Part of a small language model's weights.
Size: 16 layers, 4 heads of 128, 49.8M parameters.
Architecture: LayerNorm before each block, rotary positions, untied embeddings.
Training: a variant of SOAP for these matrices, 344M tokens, 5251 steps.
Each number is 128 + 24 x the weight over its row's rms, rounded and kept within 0 to 255. Layers, rows and columns count from 0. Numbers have three digits each. The size before them is the row's rms in percent of the matrix's.

# up: layer 12 MLP up, 1920x384, rms 0.0739, rows 1505-1604, columns 128-191
# down: layer 12 MLP down (transposed), 1920x384, rms 0.0725, rows 1505-1604, columns 128-191
up1505 092:101149114159127126134141104127173140083109143147098107126119164101152129106153118140142125119144135084143121146112131131083118150132123173113149167108115090140168107156122171154140135140103101
down1505 096:131129124131161134091109126117129142118106133138141123125069097116119087130128135138153141114090144150128126123112111128164115154131122094129138119116098127164117108110109154124171111142115131
up1506 105:130161157137131151166146122109134119112115125134120144120162138126130103163142126135140129157099126101145132105105132117152132139144096141131168088120143128108127108103111095143133147135191116
down1506 105:098185112133124124167127105126127125151120116148154176117120131161125100150146126128089114163140159120143182148149109128113144109138146090154146126111129131103099123140123176100110112094127132
up1507 094:094135131158141150095077153100153155122081091137094138117136111125152160147118120110159167126146143139115142126141099151131115127129121165145110136091116123109136120084158117146134138189077114
down1507 096:143130123079095095145100127118137169157145149146145160137092169111119103159169109134141115089116134132118106141165220142118123116106133140143140099127132116098124159114147123118139139137096117
up1508 093:160210117131134081145107180100150083150122116133099112146122146145147122086140096100135138169144121082088131114160111156161177103141130124150155167162108132113119165142138108137139166149116117
down1508 095:120103110144093127142164139132117101084143103134106108129157095141119119098128121144139181130115135170150112102171119161143094143136131156114144133087105085141153109101079154149121110124091102
up1509 091:080123081129113130141139130131119119150147122101091144147131112144136140151119158173134144109159064100116145108118110134129118104147128132171111096144167131177137096126129105099123130112087084
down1509 094:118159141128156111104103160118129095146126102112118160118095110144164166165132052162151129136108117147147131130123090119128147145098119142168103083128116112130096130118125113126134120155117097
up1510 104:116118146110114128106171151148113141130148147086153171094141122144144104101135144143111123128144114147150072101140158106110158087163125158151144152133089145129065101114124136125146095150086145
down1510 109:168101140135140099091092129080115102104119119156145100086123132132140115135143172169128152159129082118170139138124113144131113116129127096149153176148118134144174178106120143130112101105115118
up1511 111:157105128101157126113118126114140106119145192132109136102153145147135120137108123125120134080128153129153130130080125169131130108142152107154149138109147112179134094122153086117089161128166117
down1511 104:160062117126130115133127130139149114199129105123195117064151132103135125167141163111137131150119098108062137133084138160103108127127103129159129085159151146106127127119128125148131114131107157
up1512 106:156126075101097104124109146143126091137125143155109150172139153135120136089102116134151110090165087159167103125122129144108127109157139096105157142151126123119133150120163104154114141157121086
down1512 110:181184119106111147100134114132116123150111126091148175133115106137126146135140149120124102152159169128138096121114098144141107108131102134167128109120112169124150126084139148107142157137090124
up1513 098:096117133079128158103104113150128139139143139147141117156150154124092126131101136099074093137148104116152134140117101105131100108110144168118123100132173147145132111126123136148104101103173133
down1513 100:087095154142070157157104161106128136128170079124155128116167126141132155136118118124147141137104125124120124120148155068146128125125146128149109100154150157095115141149135130117138092109117144
up1514 100:137158128126117112122115123103084108095095151144114138157109164124131116098127136110148109151135092148117109123133129110123139145119111152094124130109179098098119125135111126112100164118101110
down1514 103:121109144047134173150098103153092129136149119105095124118124109090106139180163101090093109159139127126120135119155159137116147119117125152127113122144099135093141100137110116139110124151115129
up1515 090:066103148068109150126134106111120123147141104169144086126107139143152090118153098148123125131102137118126113170128104106168135131130121150126114114125137152132169148115128093103139141084133142
down1515 094:118121112078114143139133141105108144136123107158119123133125106116131128124111141143153131131110089147130136121097130128153083125087125155103102152168121119112109187106084130091130161145108109
up1516 101:073123097107119087120098134137117094150166124082140136127175152135063158115141146123128127154083104132127119150108109146098167149063111129141131148157132102134127142137142129164152131109114130
down1516 101:159123131146096130158152106131142113121140140102141165135140108138131128148117117127159148142125136113158142144123106128118149151153136131179135111060117197075167149133131131124150157152142106
up1517 087:097192144119126128135079151157092139148098133130121143132135115113150135168131142132127138157124135170119106149149099141125160111132122093124083130152135118116129130133110141146143176136111144
down1517 082:143090138119089124115145128147125120089174118132131117112103116086153102158154119133096133118122134145113117146102127085122139118123156143132128093123125102119130135119068087114130155126129112
up1518 097:147101133134121151166142094115138098150135117094106149139119099113106086151150122183134119132139141090124154132122118121102126147111148141111117142131152143075083134109132106124106135101094173
down1518 099:123149165148128128186150131143142110179114133112117129145156104113117146133120149119160167121121101127149129105131100138104120170115075129150088148120116120106096111138102124117165139123129136
up1519 104:122105112151161111139105145163126159153143122106118100186097088151157103135159092081151108115156132197107148115140116090153114147109109122110142149142131139133122105099133115120087122136134123
down1519 101:114145136125144122110093197163056135152077139112158123128122100118145085143157137149131111119122116154200097117159134107138138137119128127138144100135118138093091142157119075138105150146141120
up1520 089:093131179136166086100142147102108145147149158102141133131091110107117115092137137143140141129130129114125117148115147105137123144126118133163126093116126109143111111137128115137132101119146106
down1520 082:114141131142100150166149123085117125158131157129133131147182101157165137161126132115163149107134127122123140106097164110154092122156140078157103121155116123171113155120174166125120112128123136
up1521 092:116111137093163096126133091132081100136144133165144140117171136119123074086152147116131133137109121115108114125160113128118138159113151159194133137161128127131145118164154126127087144108163116
down1521 092:142125101154149143128150134164098113090186118147144117114137099137122108132176112116157154123151123140157142141135111159111126117123171065089092101132130107142113165142119110122110127111113117
up1522 084:122136118093148166182053123094129129131111093109178140143164098140168136163169135151092123177163121121119165089100119108139114131120166136105117128147143121125153110186124109124142132167106142
down1522 087:135137152164137158177130115111146173138117154200126152139132128149155186137148128124128120148117169093120153107118138119157097130149131136165105116131102136147094128103158116138180109136094122
up1523 108:125134111146172093126125138162110154136175132113120100130131152104136142135176087131117120202151099162117136112115111135152145150113092133115092104163105143137134122124145131146109157123144136
down1523 107:115194143110109146113122175150119101146112108153150142087122119135094198123128096171112125157146112119121125117152130111110112115145148143117151147105157147088130147140093137131110132133123120
up1524 102:123154147085139111125144160138129094108142112146136133092137095110127126160139151172119147142122100101114125158167147149147107160169128089107117110158152142164121097121119138116098162147163137
down1524 099:172132083091151118133133143128114131143108122094147131131083119133083163141114134129108146098096099139121167097151116160132120140105148095130124117083094138169107126112120145104170092146131167
up1525 100:127109125149126138125102129109110108101138090145175123101134154122175106111110157101153139150152121109142117135049120111128113091118129126164113133132139144140115149108135098119123129139177102
down1525 104:133120056139156146131155080143091119098150127137165138121107124130133143132163147134149138105149145146113154109129149109110135071155118115129118160101172151131131108150114102111138142089117117
up1526 108:129123102111125165095137100144127106101129159115119102118125130120117135153131172120134163101148137100111125102120113115138105127111158147121122143103134114147092134134123131143053141124126134
down1526 107:165078126136142133157116127083167107133123130114146091117122149087114127145125127151107133150114110125114110135128138107133154133142088147156105119131121151189126125100147116137109121096139108
up1527 086:111160115099126096137168121127125131094117110150134193142165146118146119135104177119150095153120117091092128104109096093121155145141133115138094121117160112111147147105124142107139159096162123
down1527 091:100127140145128130160144162115093106152136115156111117181150103103135135096091137086132110098112126147106104156173140147170133132133122127106126088129148182135113127109128149130152138170156145
up1528 099:149108086144132116141117112124175130156120094175099140093156114145118126100179133105114112136154130129128134110105140122151137082127106156107136145108147126129135111144149100119146130090127152
down1528 100:141200110121072095124123152122134133123100115132140093138131075105148111147144161104117101147136159152121074142135124114141141146100130131120121118136116121124105145138113153140106140126130138
up1529 102:103113110114096089115126156155110093117124179109120141114154132136134160143127092125182137107137159140129093115079137168149150160153090117091104117130117129130149131109180099117110163070093154
down1529 105:121147152154147128118128107150143096119116132140140085136169144126107158185111168138123155150114101168110083147143119150110094144085095141154115089163093133112125179065146127131084170082105165
up1530 095:140131098094124156131142122098145110145189117103145092137106134144146097122118102076102111116088192122134141130069080152120164111156102166083112177105150127124095116145127099111148143131116152
down1530 100:113134077132126137128130119161116090108087132131087107141079159118086094105159090140117141170125126120133117127177149142126133123145125141107084116135130138139138123121147110123166148120108137
up1531 101:155132128151122103102122114107093129135072125136148149085086149094133118104156130143133103127121140099127144166104100111115101149124140162153128115161109125188085110137145107171138114101155157
down1531 094:141119122151132096132134091089096105121136104131112078102130146121121136100127100126128120106095120120101163125138144123074147123109119114145122104099111119139153107144134128117124093114113116
up1532 116:158142138136097163139132111173127112195146130111114148129128097152092081152159157114116120130095152090149115092124121120110125133147084126128142118125134140123098123099114125111140140111122122
down1532 109:141106156126079138146164150123111119131135110118134162130139100096091118098115139096153095142156133117127110144169153128162107132167091144142133122148113092156085135175115103150155123116169161
up1533 099:102125155136120152138145119110090101104080119130129128116137079117121163106125080120169114155166128134148117111119133148128104148109122091138092153115159162116134121130104168117114138145142101
down1533 100:106124155122150152121133118108113115067104111128104113177141160110101164129115120150137106124116109144159129086174148079148132136145130159143135142142115138110181133148109132123099119139134184
up1534 106:076145166080167170117100118176153134124130156141086154112097131098102164106131119131161123149185086122162121197123114115106130121148143127149131126138114101163156065133150120087126178105147144
down1534 110:099114126154106150148136088137162135114118125098091144129129095152110138133142122178111168126163153114130188147119098131101110116091096107134120122173150148180134115143119139169108124127141131
up1535 093:127119149109126127138134137108100125147116160112145094117150111152131149137117146168121153155113137168156117146121151153126146121141139195121108158101115147141131115130141102131131127143133146
down1535 097:115155115125146130116096116138130122138163088090110099110154133141120104126118103135169146132164106093147163181190140131113122164152181087147132105152127137134118102162082140106109128171141148
up1536 097:121154116155134160105166156140101100144146138093119121122142158163181126126148153136088116160129116135126130133119138161114180138115130142105116108137163136129129133168127134120097120140101154
down1536 101:125123123152118157133119090145099132108121120152105118123179139127112115128162140158160116128120118138143124126116150144119155107083165131166134093094153116141100168139135118119148109091140176
up1537 092:166146147147125095090137137101111098108161137185129101160128155165159115166123139124130156164112127143142152122166131113151109108162111107146090108065155134117090090112147132109128143075094114
down1537 091:132110163135163104121148133140161139135111159166153121129163149117118152085147199147139123149119166109143105102126129143106127147109111130114132121077115127133113113096123177131156094158158114
up1538 105:127148155135167135153128138160149149100120116146104112119089139167074125177142118146069167137129122081126130115091124138172141126104118186152118127129118123087106114157161143089084139118135120
down1538 108:142172141162120120081133116117135146116114110169146127152135125131170122131106132151129108120152141111177103086149136140108185079132167124121094157112146143115158110139102116162135110109082122
up1539 101:120173107170134141129100127126111103135139095125110109151110107139111114096133110086086088127077161166121182107128110161159126109091062140168109114108127136123095120117142104129104136129157172
down1539 102:154106097146109115153099141104159131143154135086118157140108129129142144125105100084157190129108117140122107069136147134111079100118139153155124105112185143134121135151118159141141111115099169
up1540 099:119108120146183159133093159176143095112116152137136117138126116105108109109148115135139162121151149107169146121090127112130135115128143168127124081133127149191138140103106160119134135123137135
down1540 099:120119135130133110132121122084100152120152147107118128143092157164124160122118106089133101120084147105147158056147132130139149089105140191170181155125114139116136130076107140119110080125091131
up1541 102:084123115156106152101129138112111087119127113099160171106131152131129136126174146165179187148136136152118171111133139103119151156166148108161146147104149080109090153122093138111126117162143111
down1541 103:103083136198132107082169092119094115118087134120151101130087105089122130136188101139138151170103157100154140096136145130106140141145121113088119162119157140150155118154138102109149101118133122
up1542 102:113150114116106147111127127127097145136147119152155141117124153097151111094146128126136111131135187134104123082104141115123134153166147156130137095135112166140096075098093136106141139114134113
down1542 098:135111102135146123134140184082137155121148148136142159136124117116117141120119115114092127169162153139124114096127128085124091144131155145111112126112129132166179130082164132170101142121090169
up1543 097:109066118134129103122146134147135090108167108095117121063153113113096112158149106122174101152166104141107116163112142161115123108106165125118113147116177109127153146118103142124114160138085130
down1543 103:146148099122124104159149095123116168120146125135128124131146087153135126131142133133083069116116129143136159143091151122133138120128152116155149132104110101131149185140129107095146180161142148
up1544 108:149119143112162131123116110135130114120146103124175165126147136123145093111143107137167126082129110140164118109095101141135110156115129114081117113104154088157172135120128104143109150110135109
down1544 108:126118134093115101128097099107122105086119121093159135130119157119133065113136134148155121095146130112134096136097087116088130166096159124133133138133102091112146091166086116113143118093162123
up1545 106:160126141165135100107142150157091130156127141118149138126162117102156081113085141097091135144140107118100156112120133125119137123104119152117076139114104151099090126144129114115150149117151069
down1545 101:132092118146156118142149104126117150110121113100146132071101113074127163153092115101112118102122137158099119130137126110104137092142117125112094165143122127113148095133099121137158124129081120
up1546 087:132140110107158121110114084136097091108093116140101120132155177144148115145168107158147158116127148105137124146136113127118095123135130123171121148115138151112097095119127065084106121141141180
down1546 091:117147100103132134117143147129139170105137121166128136114142092127087103072103165112122080155165132125141132178131115148147152151129108128089125170131119096143134139110115149119143150146178140
up1547 101:123095114147112104140141130142138133127119116178101172087164139121136114140086144128119079131137144098168097108124117169190113108115113165101133117165130129128090143063101105159082142134122128
down1547 102:119128098146097132112128115111144154098112157112120185111132105113133144090095112131131122088081144143131127141113109151137118152116101145178192124099181115127168132131100141123115100140122142
up1548 100:129134094157111131138129114108114090133112122128175139123111100119128167162140154115091167117125118085154120116115133113184133134113105132113171123174128083109140153101141138157117141123110134
down1548 101:150106109143091110169188062101135165126106162094129156126155068133136158130139154115156131149099130084146129135132133136136138141135137127116135098151118169140114110129178131158137108133119139
up1549 102:176101104161138161159123116098089079143090143140140115090099129068133165112119139092165147122108116138147130119113139150154066139183145122150113179101130094124121081141131113152137165119148141
down1549 100:103129158162089137134111121148127098152101130118148149077090142127113124092161127120141126122151087126119098131170129131151138077172104090151165116094108101158167158129180160111096131100111164
up1550 094:106125088135107098120115151140114114099119122148142119120134111077111119116135058123142173097163148161125118103095149156145116151120137103171075139101141130125104138117151136122131110120125144
down1550 086:128116141093143147158141131124138119106150135119147119086144143112154160130121094143108129111148146141126087123121114158115118175145126108114155082109143104112112154141150165107146137108104137
up1551 090:139096131133130145125156169130106102110172157130124108137146139137122097126120157131111133142120146124104152127100130130128135124170127145117141126127149110080139115123107167113126160109131134
down1551 090:137145101093096106098149075112154134085124118142101089123145142105155141141129122113132120135129134189107119161171148113122123163133134130134109133118123165156107133113122138150113106112160108
up1552 077:126178163167126103128159110137097133134093156086112131099140102123105105114111108109163093107097115127113097157099129163151134118158090135154163158147143126094180141118117148105133093175102134
down1552 079:134110096125111159180105139111141121102164116154131121155131132112123101139124082094125119122146168129135069121160123086154129159135130107129116103118112131173119168143163145128144110120122127
up1553 108:139086157123101098133130130142122136103148139140127120130124138096091091093139138133085139112171136153144135082122135139148139116120124088098125119150149112084118166118167118104169137085129131
down1553 104:099097151071093103114127101113163117102145103185144071106158153124093099126149118138120133117089136153095129155117149134180127132151157121119104121117116159169176123131123130174124125117117094
up1554 097:154101157118132148127133151157133137113136112099112146170116170136117148141124144109115116110153127106092124153143136162134116141094100122155151157149096059147096117113140135123112105123140131
down1554 091:106135176078106127119101167150146101147119128150112176085122125134140134117153133122108156112128157143128097130145128120126118129116125122132130164111082133121113106157085127125158130156082109
up1555 101:121111097099092178101144117105103131158167133121128119082176135141118115121135109147142145107129136153141135112157122113108138122109135113086070158145145137058148145112143099131122170129109126
down1555 101:104078141130181116117156109137102096107161133104128082129108102102137111119097123149120121129194128151137108105132137115119119126100151109136114120150053114178113137130145162107165140116094123
up1556 110:114085065137132115088119131148096104092096147137122092152101094121128110161120101125118139158158129137108191125137103158160153147121156124185124116120101094149159117079132111127112180129143131
down1556 110:120143142185138113129116092123147124127083116162127118145105112111184138100163130114107159180141173081109106122166113162140127135158155149150118129123107102133118108167122129128158087117069178
up1557 096:127161106134148117188135144133109133107133126077151136149097143093151139154099124147107081148146142144128117156124193138119154145153143143125111162128141109093146097090112133125135129127111121
down1557 089:098131079141103151134142142136131098107112135153106148145120087139112097098161146087114125111116158120118124105149123150151144115125104112136136113110124160132113083140138112122128120136135115
up1558 106:117150124120113109114140119134090135116127161141144124128159149126164098135112121096097162129126125136113160139143123137191124143110118129166137061164148119144129144154122160125130117141102122
down1558 103:124110145090158150144118145136165168146112149170115128127093111094118137093142095140113156151137139175118120148129117135178113165147142090169114094083112141146111100153134135107120140129080137
up1559 090:102162133111116137118113110128116134120104084114104123112102142103117180130135106126162165118143115190142127141106137050097168107147109077097095138161176108109110150125140111102136110146106142
down1559 091:110121158166114135136127143095109123121158107123089105141130135136100082152132165086151096097101140183107112146125159143100105181163107156099124108105134159143126117138113132147179146165120137
up1560 099:120136140102103125136090159094172133136154081142130133119071142087114146112131113099170130140128155126136153135095114146134128129150166117127148182118099115126136149141130094137127166097120128
down1560 103:153116135107151146084126139057125138116138123115109096118125112156110131135152184133138130120124115130128140141158132095156160157163127096160094111082147172142137080120105143105099140136123146
up1561 101:088149150108161149140097107136146112094112118153099135114126081151092159112120134106118140093145143124189144137090129156134128128150135129102100133181132088061108117107141091165120144162139100
down1561 105:164129123105076131111137109097162172118137101091137111099146155111124141142095122126149112105099117143140083146109119105131143087163187073156134115136166099066102130100092109106132129144136114
up1562 113:146114159164154118095109130110119127084149124157111138127165124149112162123105146106113093145140133105115122147136109105140161169115164122164113095127127143128095168163109133163144131114118123
down1562 110:167072135135155140127088100129115162148129108122124092121168109121118139112141117125083136124127148121123095126138129056147118115077103129156130134116158129215145145102145143164138141124136154
up1563 105:131122153145155123146146175122144135148143134115105161106128124116127159138120156116114140102146131091136149128090093137114120136124132157126076127110077122120132163111115143092136134126148085
down1563 100:133125049113120120160123090120106162131146119100137143082085156114129154159136096148097127091110109137149161131131113124155134130073133111132159121092162147106100125147131114122119115123122108
up1564 100:125114150149119104131093120110163104169103119122113101145102116146162128085071096119131118122146129177105155091118135220127156151100137128139132142121105149131107099069122128145105139111081155
down1564 106:162143122158147130135134122119107132117110111099122126112101122116078133090188086133135094132131102128125119165153121192176134112081134139152120138127123087139086117105116174108169117134159100
up1565 095:166147105100130143150129134121113138099151163142145132146130134142123140134124141118132145121140142137113098164094148154111075115158144126086150121128161091091132134123119101126136134108109164
down1565 097:140121152147130107130134135139143091087174115144142117147088128134133121153129174158119107151153120117151123075170127130112197120137134123139103147145147141138141130136114141102117130076143125
up1566 107:123138125167146094105100093096137132193088152161126111156094134124114094135128161159142141103144125156106116137107074087114145123141127111116134165138130138117092135119134139127159142109129117
down1566 104:160112177106109120137196148140152115163081156097116114163107164108106093153110100159154121104133166113102112121126161111087123104167134098114132163129131126102160127154157138121140106105126112
up1567 099:105131136157121123148117143101142116124130111141131086124128162094129112111161124095121135104122151098176131133147135112156140092116161123140130111123173128084098144140118125149133127138136131
down1567 100:086093160149119111110086121111098127120134116132129132117103158125114120123118105126121120170160108159161121120159095130152186134108124116116138098137147126098102147109137135125116167124139127
up1568 095:136118140107113133131114103162140119153126132151164100129138114115139158113125112143112137125134167124112128146109105091136214138087102138118119166167136141176154144133198107107115140111150097
down1568 098:136132137113114126156121113107136153120135082113131136101164122118099122162123126156118137093143100141093134118161118120115112142093151108113143121142139144123168152100106180095142122105128136
up1569 109:148163134111126160074104163111136094149159120163113145100145127125143119149151102108106132154155141124157134147103122114141118090134160135128089136116114142129115133111160089141110103110113123
down1569 104:121122131141161123114079143137122139114130182095115117154149139093110171164126101179111116105148158144166106156148135111110102117153156127104126098113154105146159128080122123147159094152115143
up1570 099:125098156158150165140128142145128167100138147131151139123122145125132119164110157097142165138139135137088109122115129123121125123121147133143123116125131132082120180122148171128142108053121132
down1570 101:160111131076086125124142120151111129136190108118108103154116155142137115138089158108078144114145150128103115162138107152126129135120097158093132104138109111107133128110133121112112122107111125
up1571 106:146132107091107132098142127086119100157156095118152153132096130128176122142160085133138120113152154121161091120109110108117098132083180140123154104108149125117136143164116160112084170130118131
down1571 108:152110128134076113099138104089167099103130120133166155147124099143139112091177105146108127095120136113118079113143116152141121141073136113150164130095126133147131141103115138136088139107107150
up1572 107:087131124166130123131129168159109120175136131133130136073100180135101101113144169153108132130155103133117136093138096178115094154130146145120140126121118115117164102113141123137096100111110115
down1572 107:098122144089109124132133109130099137196126122147132141141137153144161110132094122056127132149118146149107080100127109086094094123141140131132129127147124114080132133081131162102134150083099129
up1573 096:139159124120115111090149139117144103090149116076153092124131128097111099178151122142123136121095124136159123113129126141142147136162143141107119199158115117122157134123165157118168107086105053
down1573 091:118136130110136136116102135124123142127148106127158133096119120137176132093098098137154139119111106167106124129158140104124147101103101129140160119154116112105106149133141127132111144156098106
up1574 096:136121122115171132124148142133156115149140127130097120134067126156154151123152110074121085132163121125092119084160133154129128124113114131121133139160124122175123099133124113137089171130137137
down1574 097:142147122137081144127100127173146112139108115147130111103087129096154084121141143153115106115105154135166129140125135122105104145118124099171099127119121148153146156125134120125132129098139149
up1575 103:143099159126170131160164186150110157166114137096087160096092150145120125129167147110177136108134114057141142124115125176085099098118105139101101083124163108152127152133162155138084156153128113
down1575 103:156134140102124117121138126152139103149104104113134162125117100110163133111110106148130130143138131117154090117147136148118122158117097123142111125098127138081119112149173148153101118134158150
up1576 099:128095162127150126134122134069103152123145138149130109059115126163115157114151105147138134112119141125155127126103126116177138120111132169102107116128149131113127121118151114124127146123107095
down1576 088:129126141084150133172131149123093155121079112117141089135107094123128071151129160118122122156115116108156080140083136165134116164127132105098125135102112171153095128128148116115139147113122108
up1577 109:112159123112144133119117137100154103142143141162131096120129162099103119141095099113105125155147103096157124176111096124141104157127114134131081133127134122092117132097092122150087129088156161
down1577 110:153154138130107142152125121139118131108128135120119109157091151057131152125139084111091103159092101119148121137126140137118159091111188134133155121152122132118134091109147120092145117131101103
up1578 106:131159105147114108151128155115106116132115106157114117115118135143146180058140151126114141119123168123138161155144114114163104110142135108122126148132136103165086097127112171106124120128119179
down1578 103:113126143108107145069099086114116152107112080180138143149114168145113132134121120121097152157114158159115125100138097129136134129090098128125143106117079138155155128102147091099093115141087169
up1579 102:102112114172150138135092130130107103120120129116110138137151124141169101127168135118184139156115131118140143115111102168109138110141141109143152148151163111097135120147142120165145136102108108
down1579 102:130137183153146126121137126123151131144135180128115138155111105107124168115133128150177138108134125093119141116130115098116139170150136124124151119154105126122183143143091126153096128148130129
up1580 101:137158148140140106117135140151131100140140110102149114182145135151154123134136131089152158113132081148110126142104102173160111094145103099093102129144126173144137122113111112118179078120118139
down1580 101:085152142111095156100135140148132132096157151153138114122113130143104102155149118123097141118120093108110094151129129136120127129107115096100128088092130141166133134107120149095177106132106114
up1581 099:096106147146152160120163117115140113149134122160138120070150114143174158124111148179107096137124121122116112115097103145099182092100140184118145082086130155148120141062146121122173104122147156
down1581 098:142151102151114094117137147116144114114130100142094157122134121165119121110139180113126154126135140135152049128152156134197155086132149128127152098073151114163105127122140129128153159147132193
up1582 102:176081129120117131109120137138140125137100122087187132145139108142124124109121129101101077093126216125123127153150162135138157137107132130152108137102158157169090074092151136088104126105141140
down1582 101:191115132117092146082138130121138112095100072170156124074122130123167161130140092139139133109149148147146133130143104118139105138142163168161169090151135111134148109161118140124111105133174160
up1583 094:133094112108080103095114149120126125178140139111132103133123157170151093116154123136123156127112115147115159158142139160111125142122075107106086152141123167128152114145112113143107146150129113
down1583 097:132089176173112142130102144117133125119157176138127095131163100132112083150130134111167118114142081118122086104156123121145118113146132180094133105127083152103104085163161140140155147125161129
up1584 106:144106122109152120113132153094137094118120164131133127124106127146110137134125129108116150121135113146087162085152128106145133150132108157151116130092139155148151131115110115086128140144165152
down1584 105:129073138147113137121173145118124092116139177111104118137138118106169142115119112104118124138168118115092120101140148099142150167147126129155112117132137104129131126104133148145149132113145120
up1585 100:178135138190133144142126096110139110129065091141113137149161142183136106115163121083130155121181125138165148148135172133122060113092089113119135178112146103141118114141144107124125096158138136
down1585 102:120144119108180145118093116065108128144137131154144155116061110209139104150116089089120116093118142130150126118129141157153158148147113168167108138095115141126122109139144160141113152140079135
up1586 093:113113159116123138145155122121095145168123141117171154137152123171104173147110148118116140131162110097108121156075168112146123124131084125125103115135143140133127136085117158100159140129120086
down1586 089:149102167128138124097128150150134125109162145129098145113136147132108091131095136120101098085131137120146106115132073134148149166127115123087120124086125125123152138130115134126123122133107132
up1587 108:130102125157120164129058124093125087136137128125092130113092167137100148146100104135129139151143126142145109130109108133086137143128122115148142111080126089146139136159128132110117117115145114
down1587 109:159113142128159111114105131100116124113142121140108126116131128095125153111132143171111146138147173154122126127117121093144152137123152135146154146113150142082142133133153141139133148144125126
up1588 103:146099145147153119116100133120136114096123123113159108098147079070169105144098149104149122073110101097120136102093134107137089134094133140161106134127130132164105122154148132129172161136119112
down1588 101:119083138186154121116108130111123116138132111090114128086139141143137150137092192123134140115144138124143116081131100161132112098134120172106100153148103144137183114154113141145089127155088124
up1589 102:143081124170200102144140113114125089158122145164090097110123101101109155099130159152111141115127161112104128146123170157157117169138095143116149117139138148119115108175134105112096132110154110
down1589 105:146139163158154130116133152113115099144145134117111127084115109087089136098089078158176090161088140121109107088132160101130137129106115124133128127133129129105078109119148150150149147112107167
up1590 106:167142136103144178143100119205129128124129157126123095158161110145156144138128144106130176113164134111180164132089111104132136176100106137170150145139114131163113121135138112131127171113131156
down1590 108:112159119080097107091137106165132140117109142139108118135100144129159069113120122093127139097146148116123135130125110108130171133138093108152122150112121128153137144125101130144107128134130117
up1591 110:141119129128122158119134103106114147144082172108110080124136138127129131158138101125128130158142131101171104089090124157135148127122137108129118131121113134104124117134117135140154138127116135
down1591 108:134176131160112134126152145135138122132158114146117152093138130100121167162108146105105101164134131139063077105110137192101107095107128152095174091090148149163076105110131118115135162095131125
up1592 093:129109133085165088139133146147141121141120100104147124107166139149162123158094149145130095142094159118148187151143119154113124132130090131116106137134119114116100109104136108128153121108139119
down1592 090:114138100164119120136117105148132136105131159138104161108184089078145087089094095132158105115147111121130110131129134127126153140121151109132159134132112103126111131141094113138125115176126152
up1593 106:108127125128098169108107113142130119139159100093109178106138116142089143137103140130125166138136139142093158128106081133134125116131095143153163090120176139119095123113141162091104175076140088
down1593 100:158098121151131123141164114180125080145114155172095147121156133107141124137137130115148109133090140123130110094125168133149137111096160080122144139135120120124119110096123095124127141130144150
up1594 096:179133100119135122162123137163125130144198132147098128099155131104093139116108142081101120103124126177094152115146099105132114101128109134126151107098124117121157114159148156137100120128105065
down1594 098:162124142089111119116098122129100116131116089115119122146098123123139114127150190134143126118174105110098078152109134141131132155121118127131143139150138118126167163108131077096104125098134144
up1595 098:091101140078142153146083145153076103169142149136126107124094161089165147132128105119137149124120140107162105109140135122128127118126082144142124116113128143117122126122140139143101136097148146
down1595 099:123096103134133104117094140125180123137082146145140149127127130133091123068134119111143129181158095163117151150110103127142114124167123123143089163115127170119091105150102176122140127101135147
up1596 098:154139088102157111156089177131162141095106140135101117147127136123143114159138088162111121129164098130144087113128093130098121138112133127101147144074123141087164171118130153095098129135164132
down1596 098:126118086087097119135120130131154141140148126089099145066144089152107110116126163089116130128127116142119147130092135126155140113140150083126161107095122139157103135106083138127087079143137091
up1597 091:092129158146151106121116143121165131191149087138147095133110089155103104117111096148148129109172144076137103142149138146150142096119173129104156096168130128131176088174120119134155149138128158
down1597 095:149131131137155119155153126098092119111149131137106135073139124155146152151126149126136096131123089185118074132109140113152145128127138173153112119122108146179089182144142137123140099153110130
up1598 094:146089119146129135161166141133083166123148133137125072145077143148116123176194132102165130128121095121150116146091140087113152084127157127119102151108103148131151138125094118175076150148116125
down1598 094:120129126133119152101078140101129096146139091109087105110119115133130127106143117116157113132109095135113134146137154076115127116135111110101109133091130122132120083120122141110128112124123158
up1599 109:124155185199125167136089109104104162143159149136170110166148107148116075094129082097150172129148140078136129067087122107115140157115133071115151113121082159137126133123134135090144138098138091
down1599 112:123145164148124176170101099110116130108130122188120113093163102124121119149091113141148122118106153133149150142134096113106109135114102096129122124104072108124110145096104139080075095113115121
up1600 106:171132128155134108131124134158134119146111127103163162178125144149067118111097100137147153132135120122144115120098130161133113155155112156136106116134124169090131125119138116075129121106143135
down1600 099:092130128080139144154112110148115135144113119166111133108147147127131166078123095174073129105158096103075067093140118087113108106111088147130136101123098118123142095106165115114150099125131166
up1601 092:098128145128162097127103116108118094136128162111122161080085150120107087133094090165145078112130117130151121130158099148118109098124107122131125106132145101117122127094147113099101122103127122
down1601 089:146144133126114173124158160170110147137126167144172131160125093130138167082128115134132134144134177141134124145137104100139141091099137124136109168113131138117162122166104141143098102144088137
up1602 104:141150094058124139124124159108127149130128083141122161097155137108168117124130157098165142121154114134133105196122138129111133117149126159129124128134143115112124113153158071130133163142125144
down1602 099:093105134096116120078114116121119092158124152118137140172143078167128145115139123098109091109138118108126124058142098161116152137113156136071152120148130129133109141124174148128169038108134088
up1603 098:130094143099091158127094132125110114142134120109122112076122186110164112122101129120114121079110142121071166134119149116140119107122127145114150162136125111128138178076139124165068141126099151
down1603 100:109096135119104147117142126124143161143147128128092136128158144153122138120133112151149127126135134117118091089099106175150115118133091145127152165133150164129131134090128134121127111121111158
up1604 090:189120143121144052104126147115161076173071105105124097082119168127133111136145149150160125101104115146121170115117116132108158105112157121147148150136079154119103117134157111148105110170118136
down1604 091:140155135104117165121133135134112094092164138155131130141120117106134115100140080127152083128124129121106090138134114143142132130143094114114142117099112090138129162117092124127127104102097149